Each number is 50 + 15 x the weight over its row's rms, rounded and kept within 0 to 99. Layers, rows and columns count from 0. The size before them is the row's rms in percent of the matrix's.

# up: layer 11 MLP up, 1920x320, rms 0.104, rows 1709-1751, columns 240-319
# down: layer 11 MLP down (transposed), 1920x320, rms 0.113, rows 1709-1750, columns 240-319
up1709 106:34 51 53 60 26 48 56 36 48 48 67 63 53 70 25 29 63 49 34 63 76 99 60 29 34 20 71 51 56 51 56 31 46 36 68 55 60 49 47 78 41 35 35 79 53 31 41 40 29 48 38 61 63 60 52 58 48 30 68 47 46 29 66 79 52 42 46 62 64 48 53 65 67 35 79 63 59 78 52 50
down1709 106:53 43 40 59 54 47 40 58 57 46 53 71 37 45 34 22 62 66 17 44 48 55 36 25 37 73 39 77 36 55 59 47 48 34 77 33 52 37 40 44 46 45 71 17 33 23 72 76 61 52 71 44 59 35 64 68 54 40 27 41 65 38 32 48 48 41 51 28 47 45 52 37 63 55 49 53 57 51 12 28
up1710 094:32 57 46 50 53 24 62 82 43 52 60 69 50 49 72 40 39 67 42 55 53 61 56 61 56 39 48 54 45 41 61 33 31 41 45 48 46 32 37 29 51 41 40 41 56 62 46 66 43 26 32 49 51 83 61 30 60 48 37 66 31 58 68 48 30 49 59 41 56 54 51 37 67 42 37 71 60 34 68 64
down1710 103:18 58 37 61 31 59 87 44 41 61 35 74 54 34 75 79 78 28 73 32 52 16 33 42 43 53 57 36 84 48 41 40 62 42 35 59 62 18 61 59 44 35 22 45 56 38 51 46 60 61 46 43 54 57 52 81 48 25 47 84 30 51 63 43 36 66 34 32 84 50 53 52 68 28 60 72 34 49 33 45
up1711 097:59 43 30 54 57 58 68 58 38 57 37 27 78 54 50 54 54 30 29 42 61 51 63 71 56 42 66 42 65 51 47 59 56 18 55 42 25 49 56 33 43 75 61 32 72 62 38 43 19 51 53 52 57 50 67 34 48 49 68 49 50 57 22 38 67 40 31 49 50 35 36 63 34 36 85 31 64 36 43 83
down1711 093:49 33 57 83 54 39 57 58 37 57 43 49 35 59 51 35 44 62 56 61 49 30 33 66 55 28 65 55 18 48 42 48 67 63 66 17 24 66 48 32 61 56 35 77 29 26 56 37 62 65 71 56 51 64 54 43 10 33 27 69 47 38 82 48 60 53 38 64 56 47 65 51 55 40 57 52 50 37 42 56
up1712 101:53 46 41 55 63 75 62 44 72 62 48 79 39 45 51 43 59 47 62 51 66 71 45 39 71 79 36 63 56 40 24 44 36 77 22 46 77 44 49 33 29 81 54 31 45 47 31 31 48 43 51 65 51 69 47 31 82 70 58 63 51 63 52 29 70 61 64 78 48 25 59 73 55 43 61 45 54 69 54 57
down1712 102:49 44 34 67 48 53 51 56 41 51 60 42 55 65 58 51 59 35 47 75 26 68 35 42 35 87 69 40 27 72 86 60 46 52 41 76 46 49 53 48 42 50 50 57 69 47 57 20 46 56 53 88 53 83 53 31 53 48 68 36 37 39 53 63 37 65 36 61 60 71 54 35 29 60 20 64 36 22 47 37
up1713 097:59 80 48 32 62 73 25 45 29 64 34 55 43 53 39 46 51 49 52 32 47 29 58 72 64 44 31 65 55 48 65 33 45 41 53 47 46 55 27 24 63 50 43 63 41 44 60 42 67 52 66 48 44 52 30 42 51 50 66 50 75 49 53 55 46 32 46 68 53 61 55 64 53 51 21 80 23 78 39 69
down1713 087:25 37 68 56 40 67 66 49 52 62 61 41 63 35 46 53 68 15 60 45 37 48 35 51 36 69 66 37 39 60 28 73 51 56 30 41 73 66 78 46 39 56 50 53 55 39 21 35 20 63 42 31 37 38 77 51 54 63 84 47 14 43 55 58 71 54 72 41 56 72 25 69 62 58 47 56 46 40 57 40
up1714 099:76 77 34 54 41 51 68 65 57 74 53 28 21 48 30 51 42 62 64 45 78 52 60 30 65 47 31 37 29 62 59 47 53 58 70 59 51 93 50 56 49 50 05 33 41 62 74 27 76 31 45 34 47 31 38 52 45 60 52 30 57 46 52 59 72 20 48 53 75 55 47 57 57 57 52 43 44 50 56 34
down1714 094:52 32 65 26 51 27 47 37 32 71 35 59 33 35 50 52 87 47 77 49 44 51 64 67 41 36 74 61 29 39 49 51 36 30 24 41 49 48 29 43 54 69 47 79 39 60 64 38 52 59 57 54 61 60 81 42 49 29 58 35 64 66 68 60 66 64 46 61 32 42 54 47 56 62 87 51 46 68 53 43
up1715 095:68 45 53 69 30 30 55 22 28 57 77 45 51 75 42 46 37 24 55 41 71 83 37 64 63 74 37 36 78 53 82 29 55 65 69 36 52 54 64 27 38 43 39 59 42 31 80 33 62 78 65 68 65 49 62 51 43 40 38 33 95 56 43 56 63 45 39 52 64 43 65 45 51 34 71 63 48 78 38 42
down1715 102:59 61 32 27 47 45 65 40 37 55 23 46 81 57 65 80 67 55 58 70 56 58 49 49 82 56 63 67 53 66 29 55 63 72 41 46 56 32 56 43 45 40 67 73 36 51 42 53 42 48 38 37 42 47 50 51 02 58 45 41 40 38 76 18 49 79 57 32 57 47 68 41 54 42 67 27 47 76 39 63
up1716 106:70 59 51 63 39 72 59 50 46 92 64 55 48 22 41 54 56 70 44 35 73 53 67 56 58 60 57 45 38 20 67 45 48 45 43 63 48 65 47 62 36 41 48 37 45 32 67 39 70 50 47 46 63 71 75 32 50 31 43 48 46 42 54 29 49 64 65 48 50 42 58 48 48 63 73 62 18 46 74 32
down1716 095:40 51 65 44 50 62 49 47 68 28 32 53 52 59 46 55 55 26 35 62 46 24 41 29 66 66 43 42 39 39 80 53 34 36 62 47 64 42 53 25 59 36 17 43 69 40 24 41 61 56 45 19 27 53 75 37 27 69 65 42 49 52 30 52 88 62 55 31 43 13 21 55 29 32 58 40 75 62 74 48
up1717 098:38 58 50 63 32 66 51 81 65 79 62 52 52 62 77 40 54 45 59 37 15 49 54 68 59 43 33 77 83 01 36 59 40 71 48 38 45 43 34 64 39 33 47 21 61 37 57 45 43 71 56 69 39 34 47 51 45 52 41 79 61 66 44 41 29 59 67 33 61 55 49 50 45 60 40 52 41 57 57 44
down1717 102:75 43 39 55 71 63 41 58 40 44 19 38 71 37 43 77 81 50 82 57 54 60 55 41 27 22 38 48 37 66 29 49 53 41 30 65 47 33 74 29 39 56 87 41 34 62 52 60 60 22 27 70 47 28 62 48 49 61 36 27 39 49 55 49 47 43 61 51 53 42 27 53 44 36 44 58 51 57 70 59
up1718 098:44 25 61 54 61 52 63 71 35 22 60 48 41 27 37 69 45 23 41 40 43 39 34 63 49 40 66 70 60 57 44 53 62 37 41 63 52 49 37 37 38 32 29 39 55 33 78 59 75 31 54 53 45 58 41 29 38 35 18 69 47 69 21 58 30 55 73 71 53 40 82 56 41 43 18 37 52 69 58 34
down1718 091:57 56 41 64 52 65 66 59 55 54 52 63 68 15 38 49 62 52 20 61 40 52 52 47 70 82 58 60 44 25 46 31 64 70 91 47 41 41 39 55 36 78 68 62 61 52 42 68 49 70 59 83 23 40 57 60 40 62 32 31 39 52 41 38 47 44 40 28 39 36 55 65 45 67 26 50 72 41 47 65
up1719 098:35 38 50 73 47 51 56 54 39 47 62 30 44 79 27 52 24 62 17 42 25 59 47 66 64 35 63 62 88 51 40 46 47 25 07 71 42 39 51 39 60 67 50 34 55 37 56 32 57 45 45 60 00 13 46 55 47 66 42 58 46 44 50 65 41 78 48 79 57 45 49 74 80 58 40 41 72 45 55 39
down1719 104:50 54 56 50 49 39 67 43 77 52 49 23 42 32 41 64 47 91 44 48 38 46 45 33 71 44 38 41 64 65 55 34 46 55 29 31 60 43 50 48 32 55 42 60 49 46 43 56 39 59 41 29 40 66 56 26 53 61 40 33 44 62 31 47 26 55 49 65 42 67 43 42 58 72 58 63 72 33 28 49
up1720 106:63 32 46 59 54 34 61 47 52 56 74 42 54 42 74 44 81 36 45 14 61 51 77 45 51 59 56 24 46 57 76 51 67 48 40 38 47 21 59 05 53 60 34 38 61 42 47 30 62 59 36 60 31 53 59 49 39 54 49 37 51 70 50 50 47 46 31 32 59 77 44 24 40 58 27 55 53 44 47 46
down1720 107:96 60 83 58 55 45 62 66 52 47 42 71 47 37 24 57 48 68 80 80 45 46 30 59 37 60 48 53 50 33 29 61 21 43 59 41 46 51 40 38 59 62 70 32 41 47 49 65 35 52 44 74 51 54 54 46 64 56 62 59 57 28 25 50 38 77 14 22 68 50 38 32 71 83 65 23 90 76 56 26
up1721 099:51 59 82 47 45 61 50 68 55 56 71 38 67 41 36 53 85 59 44 54 37 41 44 78 60 71 41 56 56 61 52 31 29 42 38 27 70 44 51 47 45 56 35 71 30 56 55 27 22 53 82 48 51 49 86 65 33 46 43 68 37 54 41 71 67 57 69 48 49 58 60 41 48 31 43 53 53 29 59 16
down1721 105:43 41 57 48 31 26 57 28 56 48 32 63 66 34 41 54 61 52 43 59 50 57 24 42 58 51 75 37 44 56 46 68 68 35 48 41 21 57 33 40 53 61 53 63 69 81 64 65 61 52 57 59 06 52 64 54 41 58 33 58 36 56 42 49 44 60 54 73 47 27 17 52 37 66 40 52 24 42 58 32
up1722 093:37 61 50 54 41 68 24 71 48 48 21 42 74 36 89 52 26 69 35 45 37 17 57 61 45 92 40 55 66 83 46 71 47 14 58 52 34 75 65 52 49 29 42 34 56 41 52 44 68 54 32 66 43 45 70 49 60 58 49 60 38 62 37 48 46 34 69 76 54 13 54 26 56 36 45 45 50 61 50 63
down1722 095:42 64 50 34 76 28 51 29 54 48 36 49 43 41 43 30 61 74 19 53 69 39 37 39 29 60 83 21 57 64 74 32 48 61 67 46 50 71 43 69 46 62 24 40 53 44 57 41 15 62 54 65 40 35 52 59 54 65 13 47 57 50 66 48 31 38 56 47 19 27 73 61 50 49 38 37 52 63 62 31
up1723 102:40 18 54 42 54 46 50 53 25 60 49 77 57 46 20 33 75 58 69 51 44 53 70 57 46 66 80 44 50 58 77 46 39 51 26 62 43 56 42 51 68 47 34 55 65 55 51 36 51 47 48 52 25 66 45 78 45 41 37 35 43 33 75 10 62 37 79 37 18 81 41 44 23 57 41 32 49 52 35 49
down1723 112:75 31 63 41 63 60 64 40 42 53 44 24 77 44 47 61 43 49 44 74 61 56 60 46 53 35 55 39 72 53 44 40 51 47 67 46 47 58 65 57 53 34 33 50 56 50 35 91 56 29 16 44 53 53 34 51 41 69 28 35 40 49 85 67 53 61 49 46 62 80 45 63 33 49 52 54 45 42 46 42
up1724 097:42 52 54 43 30 38 52 53 29 49 75 55 73 31 44 60 77 63 27 57 60 29 56 74 71 67 63 33 86 36 62 40 67 42 73 65 13 39 75 37 48 55 58 36 62 35 78 45 37 19 44 29 50 17 63 31 55 25 67 36 68 65 53 35 62 23 38 47 32 30 38 59 69 31 43 38 46 23 50 42
down1724 098:42 56 67 47 62 56 00 43 35 71 34 71 59 44 45 26 65 42 65 64 74 61 65 67 54 39 47 47 62 57 72 36 50 40 52 58 51 43 42 35 55 53 50 68 31 66 43 52 49 51 41 47 53 45 32 33 40 52 27 37 28 53 42 68 40 58 68 51 54 47 37 69 46 68 22 33 43 50 37 41
up1725 094:39 34 27 73 35 77 45 60 67 48 75 40 52 51 36 58 51 46 46 59 33 48 52 45 46 27 68 39 44 43 63 47 44 23 47 69 27 17 52 86 47 77 70 57 73 10 58 75 53 71 67 51 64 30 54 39 39 44 40 53 44 30 52 64 39 48 35 65 44 51 46 51 44 35 38 67 36 66 67 61
down1725 101:78 53 34 24 48 54 16 45 48 33 55 22 59 48 56 52 48 68 51 50 46 48 40 34 24 58 08 48 58 36 32 55 52 69 54 47 35 17 56 48 47 49 44 39 60 61 36 87 64 51 63 43 49 62 51 49 41 66 45 23 30 64 63 40 42 48 39 15 55 51 54 46 38 46 65 32 62 58 45 43
up1726 109:64 42 38 52 40 47 56 33 49 80 55 56 44 58 48 54 51 63 47 52 22 56 77 50 42 51 51 21 62 46 24 63 52 59 34 57 56 41 35 52 43 62 57 50 49 64 66 38 36 47 49 46 62 63 47 36 39 64 32 50 49 87 41 63 64 60 35 51 54 72 37 46 36 33 66 28 55 31 34 44
down1726 109:26 54 75 61 54 66 56 62 60 78 49 52 60 39 44 44 52 23 30 32 37 52 47 59 75 70 36 61 55 50 59 53 57 62 53 43 66 39 35 45 50 62 27 46 40 35 52 46 34 41 47 60 38 57 63 59 65 63 30 50 70 34 58 24 36 51 66 49 56 42 14 56 51 58 42 57 63 48 43 70
up1727 100:55 43 65 27 74 44 71 39 33 29 48 72 35 54 60 42 48 52 47 60 61 52 56 49 43 29 36 43 16 46 49 69 30 32 42 73 46 47 34 63 49 43 70 73 64 60 61 45 74 38 29 57 71 48 50 72 26 26 49 46 60 31 37 50 53 57 56 44 29 60 64 54 40 59 83 67 60 32 44 50
down1727 100:68 69 16 63 26 51 45 47 41 64 43 45 20 43 49 34 34 42 84 32 52 56 42 49 47 74 48 47 37 65 59 78 62 36 38 44 77 28 21 30 16 22 23 46 60 50 32 65 45 66 54 41 55 43 80 38 72 53 49 84 34 26 60 63 61 70 59 54 53 69 46 37 53 56 47 10 50 71 58 27
up1728 096:31 61 31 94 29 37 69 49 65 41 51 50 71 55 73 43 59 60 30 45 51 32 40 37 58 50 57 26 42 60 52 54 54 60 43 32 36 43 57 39 40 35 23 62 53 77 52 53 39 47 46 54 54 43 47 61 44 38 67 71 42 58 24 44 46 53 45 30 51 50 69 33 35 56 52 45 25 43 35 45
down1728 106:62 50 44 45 56 50 30 64 16 55 63 47 50 56 26 52 51 27 40 51 57 45 31 35 43 22 53 39 66 48 56 58 43 43 38 89 50 42 53 42 36 60 33 55 40 53 83 40 42 40 18 51 49 59 35 32 56 58 28 31 55 75 44 58 73 48 49 99 30 30 73 13 64 65 30 60 72 76 45 36
up1729 094:47 47 52 58 33 41 29 65 49 88 44 62 50 44 76 37 53 50 56 40 45 54 54 47 71 32 57 59 52 64 44 63 11 50 29 58 41 37 70 59 28 65 52 60 31 43 48 65 44 62 30 67 79 34 73 40 54 49 34 69 69 62 47 24 45 60 53 64 39 40 43 43 60 36 75 51 36 50 48 46
down1729 102:49 79 36 53 74 23 44 32 56 27 45 47 66 69 48 39 53 41 62 20 43 56 50 51 20 72 23 55 21 55 72 54 50 48 40 49 40 69 22 39 53 55 48 64 57 52 70 39 27 41 46 63 36 29 49 30 71 51 40 56 70 53 46 37 58 50 36 34 88 66 82 54 18 70 21 64 55 43 52 50
up1730 104:32 26 36 44 62 76 15 49 57 92 62 57 61 44 45 39 44 50 24 84 69 24 47 47 52 27 57 58 54 51 70 57 65 31 75 55 53 45 37 56 45 34 88 27 48 68 37 74 36 65 51 45 61 54 58 74 78 60 19 83 38 47 44 51 75 66 25 40 38 37 52 60 55 46 35 69 76 50 30 53
down1730 109:77 60 73 63 63 68 54 56 51 69 36 49 41 40 67 61 41 63 50 47 50 43 56 32 57 50 17 58 60 46 75 71 45 45 32 69 47 53 37 53 71 36 56 36 47 72 41 52 74 44 49 52 66 55 40 46 37 34 58 27 75 38 51 71 56 59 61 41 61 81 45 32 46 31 26 61 41 72 54 47
up1731 108:42 49 35 67 63 72 44 58 48 76 54 38 49 77 31 58 68 29 58 38 52 76 81 61 43 66 44 61 60 44 36 30 32 71 37 77 80 45 52 35 42 54 62 26 49 76 50 66 44 65 27 49 30 21 34 53 28 50 67 28 50 28 18 76 71 86 47 63 39 72 58 51 50 56 52 32 52 64 70 35
down1731 117:63 32 65 31 63 60 54 67 51 86 43 36 48 53 58 60 65 68 65 33 34 44 55 80 18 17 52 49 46 48 43 48 20 34 59 48 46 52 50 51 67 35 40 67 48 65 59 64 53 63 64 29 48 51 54 15 07 41 53 70 34 32 52 31 57 64 50 45 74 73 34 59 40 52 27 36 42 77 66 58
up1732 103:60 53 83 52 59 46 28 62 53 77 55 75 32 49 53 51 63 48 57 57 57 39 23 56 52 48 46 41 43 20 71 48 40 79 57 59 53 31 58 56 47 25 26 55 60 40 71 53 41 74 26 48 33 49 42 41 57 43 26 61 37 62 32 44 52 50 20 58 47 61 47 53 39 57 76 00 71 55 31 64
down1732 108:39 75 38 14 68 43 47 60 25 46 73 59 51 53 40 42 57 45 36 21 43 48 17 43 45 39 38 47 70 50 54 32 46 55 56 47 66 33 46 59 68 22 69 59 54 49 51 70 61 46 44 51 61 44 58 50 44 57 19 97 49 71 33 55 53 55 69 71 41 50 35 36 52 62 34 52 66 87 26 64
up1733 105:35 49 32 41 70 44 60 38 41 45 84 49 79 56 31 42 36 51 59 53 46 29 55 48 54 33 52 69 65 59 45 46 37 69 58 66 65 58 65 32 50 45 47 34 47 43 66 52 46 52 66 63 66 63 43 55 24 28 55 57 15 64 44 58 36 66 42 39 55 58 35 69 59 68 30 41 44 54 43 54
down1733 101:52 48 59 53 25 53 61 37 66 54 66 55 44 36 28 69 71 70 50 71 61 60 47 22 17 47 39 42 38 68 63 60 34 53 44 65 58 67 41 32 55 42 43 74 59 30 47 50 47 75 31 66 51 54 54 17 49 08 46 65 40 44 62 64 51 54 40 67 58 70 67 41 25 53 57 44 35 28 31 49
up1734 104:52 56 48 56 57 26 37 56 48 36 61 60 57 52 65 65 46 23 67 32 73 69 33 40 73 23 54 43 44 45 52 37 14 84 32 57 53 58 48 42 41 38 55 75 66 55 62 76 41 43 56 48 24 56 71 53 32 49 79 54 56 88 61 36 63 65 53 35 61 22 49 62 74 66 38 61 45 52 69 60
down1734 105:43 72 45 48 36 51 69 52 65 73 38 28 65 58 67 80 40 42 44 52 46 41 60 50 73 60 32 52 41 56 35 56 62 46 37 53 52 64 86 61 45 59 44 42 55 53 60 59 52 41 17 54 38 32 59 68 48 53 58 43 64 67 62 53 41 49 32 31 77 51 15 44 55 77 29 64 43 61 57 65
up1735 107:36 29 48 59 64 70 39 66 65 57 81 59 10 59 27 57 52 29 51 34 46 62 45 39 41 66 49 38 42 38 30 46 43 24 78 37 44 51 47 47 46 65 60 70 35 39 67 54 66 49 76 64 82 39 66 57 58 58 66 75 25 46 48 26 86 44 29 65 47 42 65 73 27 44 55 39 31 45 68 39
down1735 094:62 51 49 30 44 54 63 30 13 52 64 48 27 57 63 45 37 43 54 56 38 13 29 42 62 44 41 36 84 41 25 13 54 66 40 36 51 69 57 57 42 60 48 55 47 55 44 32 50 36 69 60 57 45 41 68 62 68 95 42 78 37 35 89 21 61 63 79 44 42 67 69 83 65 58 57 42 20 39 23
up1736 104:77 54 33 64 26 56 83 24 50 52 59 38 54 88 63 36 42 49 49 32 45 29 44 56 61 58 66 58 37 34 48 32 18 56 60 58 32 29 60 48 68 68 30 38 46 58 43 51 69 40 39 44 48 41 48 45 44 34 34 57 73 40 50 68 61 68 58 60 47 98 56 56 58 60 67 52 35 36 44 45
down1736 103:30 48 45 44 85 54 29 36 48 45 58 42 51 46 39 58 69 54 52 47 72 38 74 38 56 41 52 36 58 64 67 35 65 57 39 44 66 41 67 50 37 67 37 50 47 52 45 54 59 33 74 55 41 43 52 46 72 35 54 48 76 45 44 60 50 32 47 75 38 32 53 32 55 48 27 66 63 44 41 45
up1737 105:36 47 47 58 43 55 60 37 67 38 49 59 66 47 39 41 35 24 63 40 36 36 86 52 66 40 50 37 92 40 53 10 55 23 57 70 30 71 49 26 69 70 55 00 07 60 60 60 54 52 61 49 25 56 52 54 46 66 36 58 43 45 45 63 55 53 51 55 59 46 51 39 48 72 31 28 44 46 73 63
down1737 104:25 61 58 33 53 63 40 61 48 51 53 52 71 80 39 49 46 28 49 71 63 61 45 48 38 42 29 58 56 62 48 54 45 60 10 63 59 42 53 28 48 25 46 56 36 38 34 77 54 52 34 55 66 63 57 33 57 51 61 74 47 80 46 45 67 30 48 34 64 52 50 87 44 34 36 50 65 48 46 53
up1738 099:49 56 50 34 63 82 65 61 38 23 73 57 37 52 27 64 59 60 59 36 35 42 24 13 42 48 48 59 38 49 37 40 57 59 56 73 46 84 54 43 66 22 47 03 27 57 70 68 38 56 90 73 42 47 57 52 37 67 63 52 53 26 52 07 76 64 34 45 35 41 44 56 73 86 73 46 58 32 43 57
down1738 104:72 39 31 30 33 54 40 60 18 39 49 55 47 70 80 21 74 46 58 55 35 64 49 43 83 47 56 36 59 34 49 40 47 53 72 43 62 59 71 57 63 52 66 70 50 34 52 18 57 68 70 53 69 40 43 55 63 72 74 51 62 67 39 72 46 56 45 65 50 50 47 43 81 15 33 45 27 58 54 33
up1739 095:67 56 26 49 29 32 42 61 49 24 75 40 46 70 45 50 30 84 21 44 42 65 28 35 41 63 78 27 79 48 40 35 45 23 77 73 58 38 54 70 44 39 45 31 63 65 49 45 51 58 38 56 34 87 66 67 34 49 65 41 34 58 80 42 34 51 51 65 59 33 37 41 38 70 66 43 50 63 18 50
down1739 089:32 35 35 76 86 47 50 58 53 49 53 28 58 58 38 61 44 47 85 44 60 35 88 45 37 54 51 40 40 41 60 56 42 67 62 68 60 40 38 58 48 25 56 34 68 49 43 50 59 47 33 73 56 45 59 67 57 52 88 48 50 53 58 70 31 27 65 49 34 48 50 58 75 67 37 58 45 43 51 72
up1740 103:39 45 37 45 10 62 60 42 51 38 53 16 40 48 46 54 58 62 33 30 49 14 35 28 41 50 65 30 58 35 70 49 62 73 42 48 43 50 42 46 38 26 62 37 39 28 55 63 41 99 59 59 44 68 67 50 67 38 61 39 56 47 43 56 41 72 57 31 90 33 60 51 67 71 63 74 54 56 64 61
down1740 101:66 40 24 42 86 09 34 52 56 57 50 14 61 48 29 32 41 47 65 81 49 67 58 30 70 35 35 73 63 74 24 28 55 25 52 56 46 48 47 50 72 38 37 45 61 51 41 41 51 42 49 32 67 65 38 54 47 55 59 48 37 42 41 45 40 62 58 44 39 61 53 17 68 46 23 73 76 69 62 49
up1741 099:30 33 37 26 54 73 53 59 55 59 46 47 43 53 54 49 57 51 61 81 61 27 60 51 58 54 33 54 55 47 38 59 76 45 73 52 55 32 71 45 75 34 30 54 44 75 71 50 54 30 33 76 44 51 28 56 71 13 82 59 58 40 71 48 72 50 63 29 55 58 49 93 36 45 50 66 63 55 69 21
down1741 090:42 71 32 62 88 49 75 67 45 18 68 59 28 40 55 52 70 38 66 44 42 59 45 27 42 41 58 40 49 58 72 37 52 45 41 91 33 70 66 44 43 28 41 30 74 38 63 53 76 63 50 42 48 21 60 57 43 55 99 60 50 54 26 63 52 53 65 73 36 67 30 60 31 49 41 35 57 30 54 20
up1742 092:40 26 06 62 79 46 40 82 43 50 43 51 37 45 64 61 69 50 43 60 75 37 55 52 44 69 57 34 25 58 28 53 35 44 87 59 39 28 58 35 57 38 47 51 34 54 53 31 66 61 55 32 38 53 57 49 41 64 37 63 44 53 49 65 62 66 65 55 20 73 63 45 57 66 48 47 37 32 46 58
down1742 098:59 21 55 48 63 56 85 68 69 42 61 48 62 55 41 42 49 40 27 50 51 56 58 33 63 48 29 57 57 60 62 45 49 29 73 46 39 61 36 38 48 43 40 22 65 52 44 57 54 69 27 38 51 72 21 29 34 27 51 44 45 36 35 63 61 52 75 51 52 45 56 56 70 50 50 43 69 65 62 57
up1743 103:36 39 44 55 73 20 59 46 31 45 49 56 33 67 72 25 53 39 55 51 00 32 43 14 28 61 62 50 71 43 64 70 29 47 49 49 26 52 51 70 31 46 39 56 66 60 63 61 53 44 56 38 52 66 51 29 54 42 39 66 62 43 38 30 56 49 47 35 54 53 58 42 87 61 48 36 46 43 59 35
down1743 102:63 65 50 34 51 75 60 48 66 63 56 47 80 42 56 51 62 64 54 54 43 49 59 71 44 44 58 46 42 44 35 41 32 60 46 78 53 38 64 54 28 40 44 73 59 12 30 46 30 59 47 36 45 45 74 59 42 63 37 43 41 61 27 68 35 68 55 90 61 54 74 35 51 45 60 57 45 67 50 31
up1744 099:39 52 23 59 39 63 43 73 49 78 72 55 50 19 56 57 80 57 46 38 65 19 28 75 56 52 54 45 51 50 81 55 65 52 52 92 69 40 40 34 68 64 48 27 71 61 17 42 55 64 59 57 46 53 52 47 38 34 52 47 60 38 47 56 50 53 23 39 51 61 60 50 50 54 44 53 78 65 58 57
down1744 099:43 60 25 51 51 56 41 34 33 42 37 51 36 33 49 70 58 47 65 35 38 86 61 53 17 63 62 55 52 75 43 59 38 68 55 40 46 48 71 57 57 50 23 67 48 88 63 68 57 61 44 80 60 42 35 19 36 81 53 55 62 58 67 35 27 48 70 54 14 41 31 43 58 17 40 74 36 61 74 30
up1745 098:45 38 45 48 69 51 64 70 42 55 62 59 60 72 52 59 50 35 64 67 54 49 39 55 60 51 40 49 67 44 56 52 57 65 82 67 88 48 34 27 53 61 31 63 58 72 63 23 24 35 67 61 44 76 48 50 25 44 56 36 58 25 40 42 58 49 63 32 56 49 63 24 61 49 83 41 25 62 35 60
down1745 100:38 62 64 86 50 55 39 35 61 58 58 89 50 47 41 70 49 65 08 77 59 55 72 50 56 68 35 47 19 70 33 34 44 48 89 66 24 46 43 27 67 44 81 50 67 52 46 72 38 55 63 58 63 45 38 65 42 51 59 56 54 54 69 16 64 63 67 54 57 56 76 51 58 24 57 54 45 62 20 60
up1746 094:36 57 38 43 50 49 50 42 45 53 60 60 71 17 49 64 50 61 61 11 49 43 47 39 81 30 50 58 58 62 56 40 51 31 52 79 66 43 70 57 50 64 31 21 46 19 34 58 78 69 49 70 50 59 55 45 45 37 74 45 66 25 55 54 55 52 42 64 60 43 49 63 47 71 59 62 28 54 66 55
down1746 091:33 32 51 37 47 29 37 51 51 59 47 56 31 53 47 64 65 31 53 67 43 51 63 73 51 50 68 45 60 40 46 50 79 81 16 44 47 46 40 53 49 43 68 65 47 62 54 58 20 56 47 55 50 52 42 62 52 61 45 61 35 57 11 44 51 20 56 44 41 57 38 59 41 56 60 42 43 42 60 35
up1747 096:42 42 29 57 38 51 88 52 46 33 57 50 25 60 57 57 44 62 67 63 37 54 44 72 53 21 60 61 40 40 69 62 26 68 34 52 55 48 72 43 50 36 32 55 61 28 77 36 38 55 41 70 35 39 61 67 81 57 44 51 68 47 31 05 20 60 78 65 47 36 43 59 71 46 52 73 82 35 23 29
down1747 100:54 10 39 21 49 83 39 45 37 52 63 32 25 36 37 46 69 73 67 70 21 29 30 55 43 44 32 40 54 41 45 49 34 54 41 37 51 64 62 46 40 62 47 42 47 06 45 45 53 44 31 48 55 47 34 48 77 59 41 47 56 36 62 46 38 46 48 24 58 44 58 30 38 55 58 64 72 69 63 64
up1748 094:63 66 34 44 53 58 50 34 24 46 53 53 74 46 52 36 56 51 43 16 47 49 48 21 51 71 44 58 45 28 44 60 48 55 51 73 19 56 74 67 51 43 31 67 70 52 27 40 55 45 42 59 50 37 62 35 42 40 37 45 27 61 34 26 27 66 53 68 50 57 74 70 42 45 44 85 56 75 53 36
down1748 097:56 47 62 49 68 62 54 40 44 57 29 31 47 32 74 31 33 44 32 77 45 46 23 57 51 55 42 36 43 22 42 43 38 25 32 55 78 74 31 21 75 60 54 50 58 77 57 46 62 57 44 51 39 61 37 62 68 58 73 45 62 35 57 61 67 59 30 34 45 62 66 54 36 31 54 61 36 51 52 64
up1749 102:48 27 40 47 64 06 55 58 59 63 68 25 73 65 45 26 55 38 34 34 31 53 41 40 72 49 75 46 16 58 56 40 36 42 26 29 41 42 36 62 56 73 54 50 52 44 44 59 58 51 35 50 42 72 51 57 34 35 53 66 53 38 59 32 48 53 36 52 66 42 70 60 50 55 49 48 30 55 48 82
down1749 105:58 59 54 43 43 21 49 50 56 53 78 53 48 74 45 44 42 39 30 50 20 37 41 29 52 68 89 72 56 48 72 58 54 41 43 43 35 45 40 73 71 41 48 76 20 52 47 76 56 54 53 46 63 45 26 51 48 43 39 54 51 55 41 67 63 73 39 42 82 62 44 42 48 15 12 40 25 79 57 62
up1750 099:32 39 45 42 83 73 49 66 60 47 57 50 25 72 33 48 55 58 59 51 50 79 40 47 63 32 57 44 63 49 78 39 54 63 44 59 60 41 47 35 43 56 43 44 95 52 75 45 68 45 45 22 43 68 25 47 77 62 47 44 48 36 40 40 71 71 47 67 36 43 43 63 54 11 70 37 48 34 56 42
down1750 096:27 72 51 39 32 37 72 34 66 59 58 28 77 50 59 45 73 31 62 58 31 43 66 46 65 43 43 23 59 34 42 69 48 72 51 61 47 38 59 37 71 66 34 25 42 72 40 77 36 41 57 73 75 46 64 53 72 44 47 49 33 69 55 46 72 52 36 63 53 51 46 50 48 36 64 42 81 55 39 39
up1751 095:54 52 62 31 49 60 39 33 70 65 79 25 45 44 37 61 56 25 42 56 51 19 42 64 49 62 14 39 51 46 42 56 31 63 39 34 64 46 34 54 27 53 88 57 38 72 42 59 44 22 36 53 46 34 60 56 60 50 49 38 69 62 46 55 60 32 32 77 64 64 48 53 67 65 33 39 65 41 28 44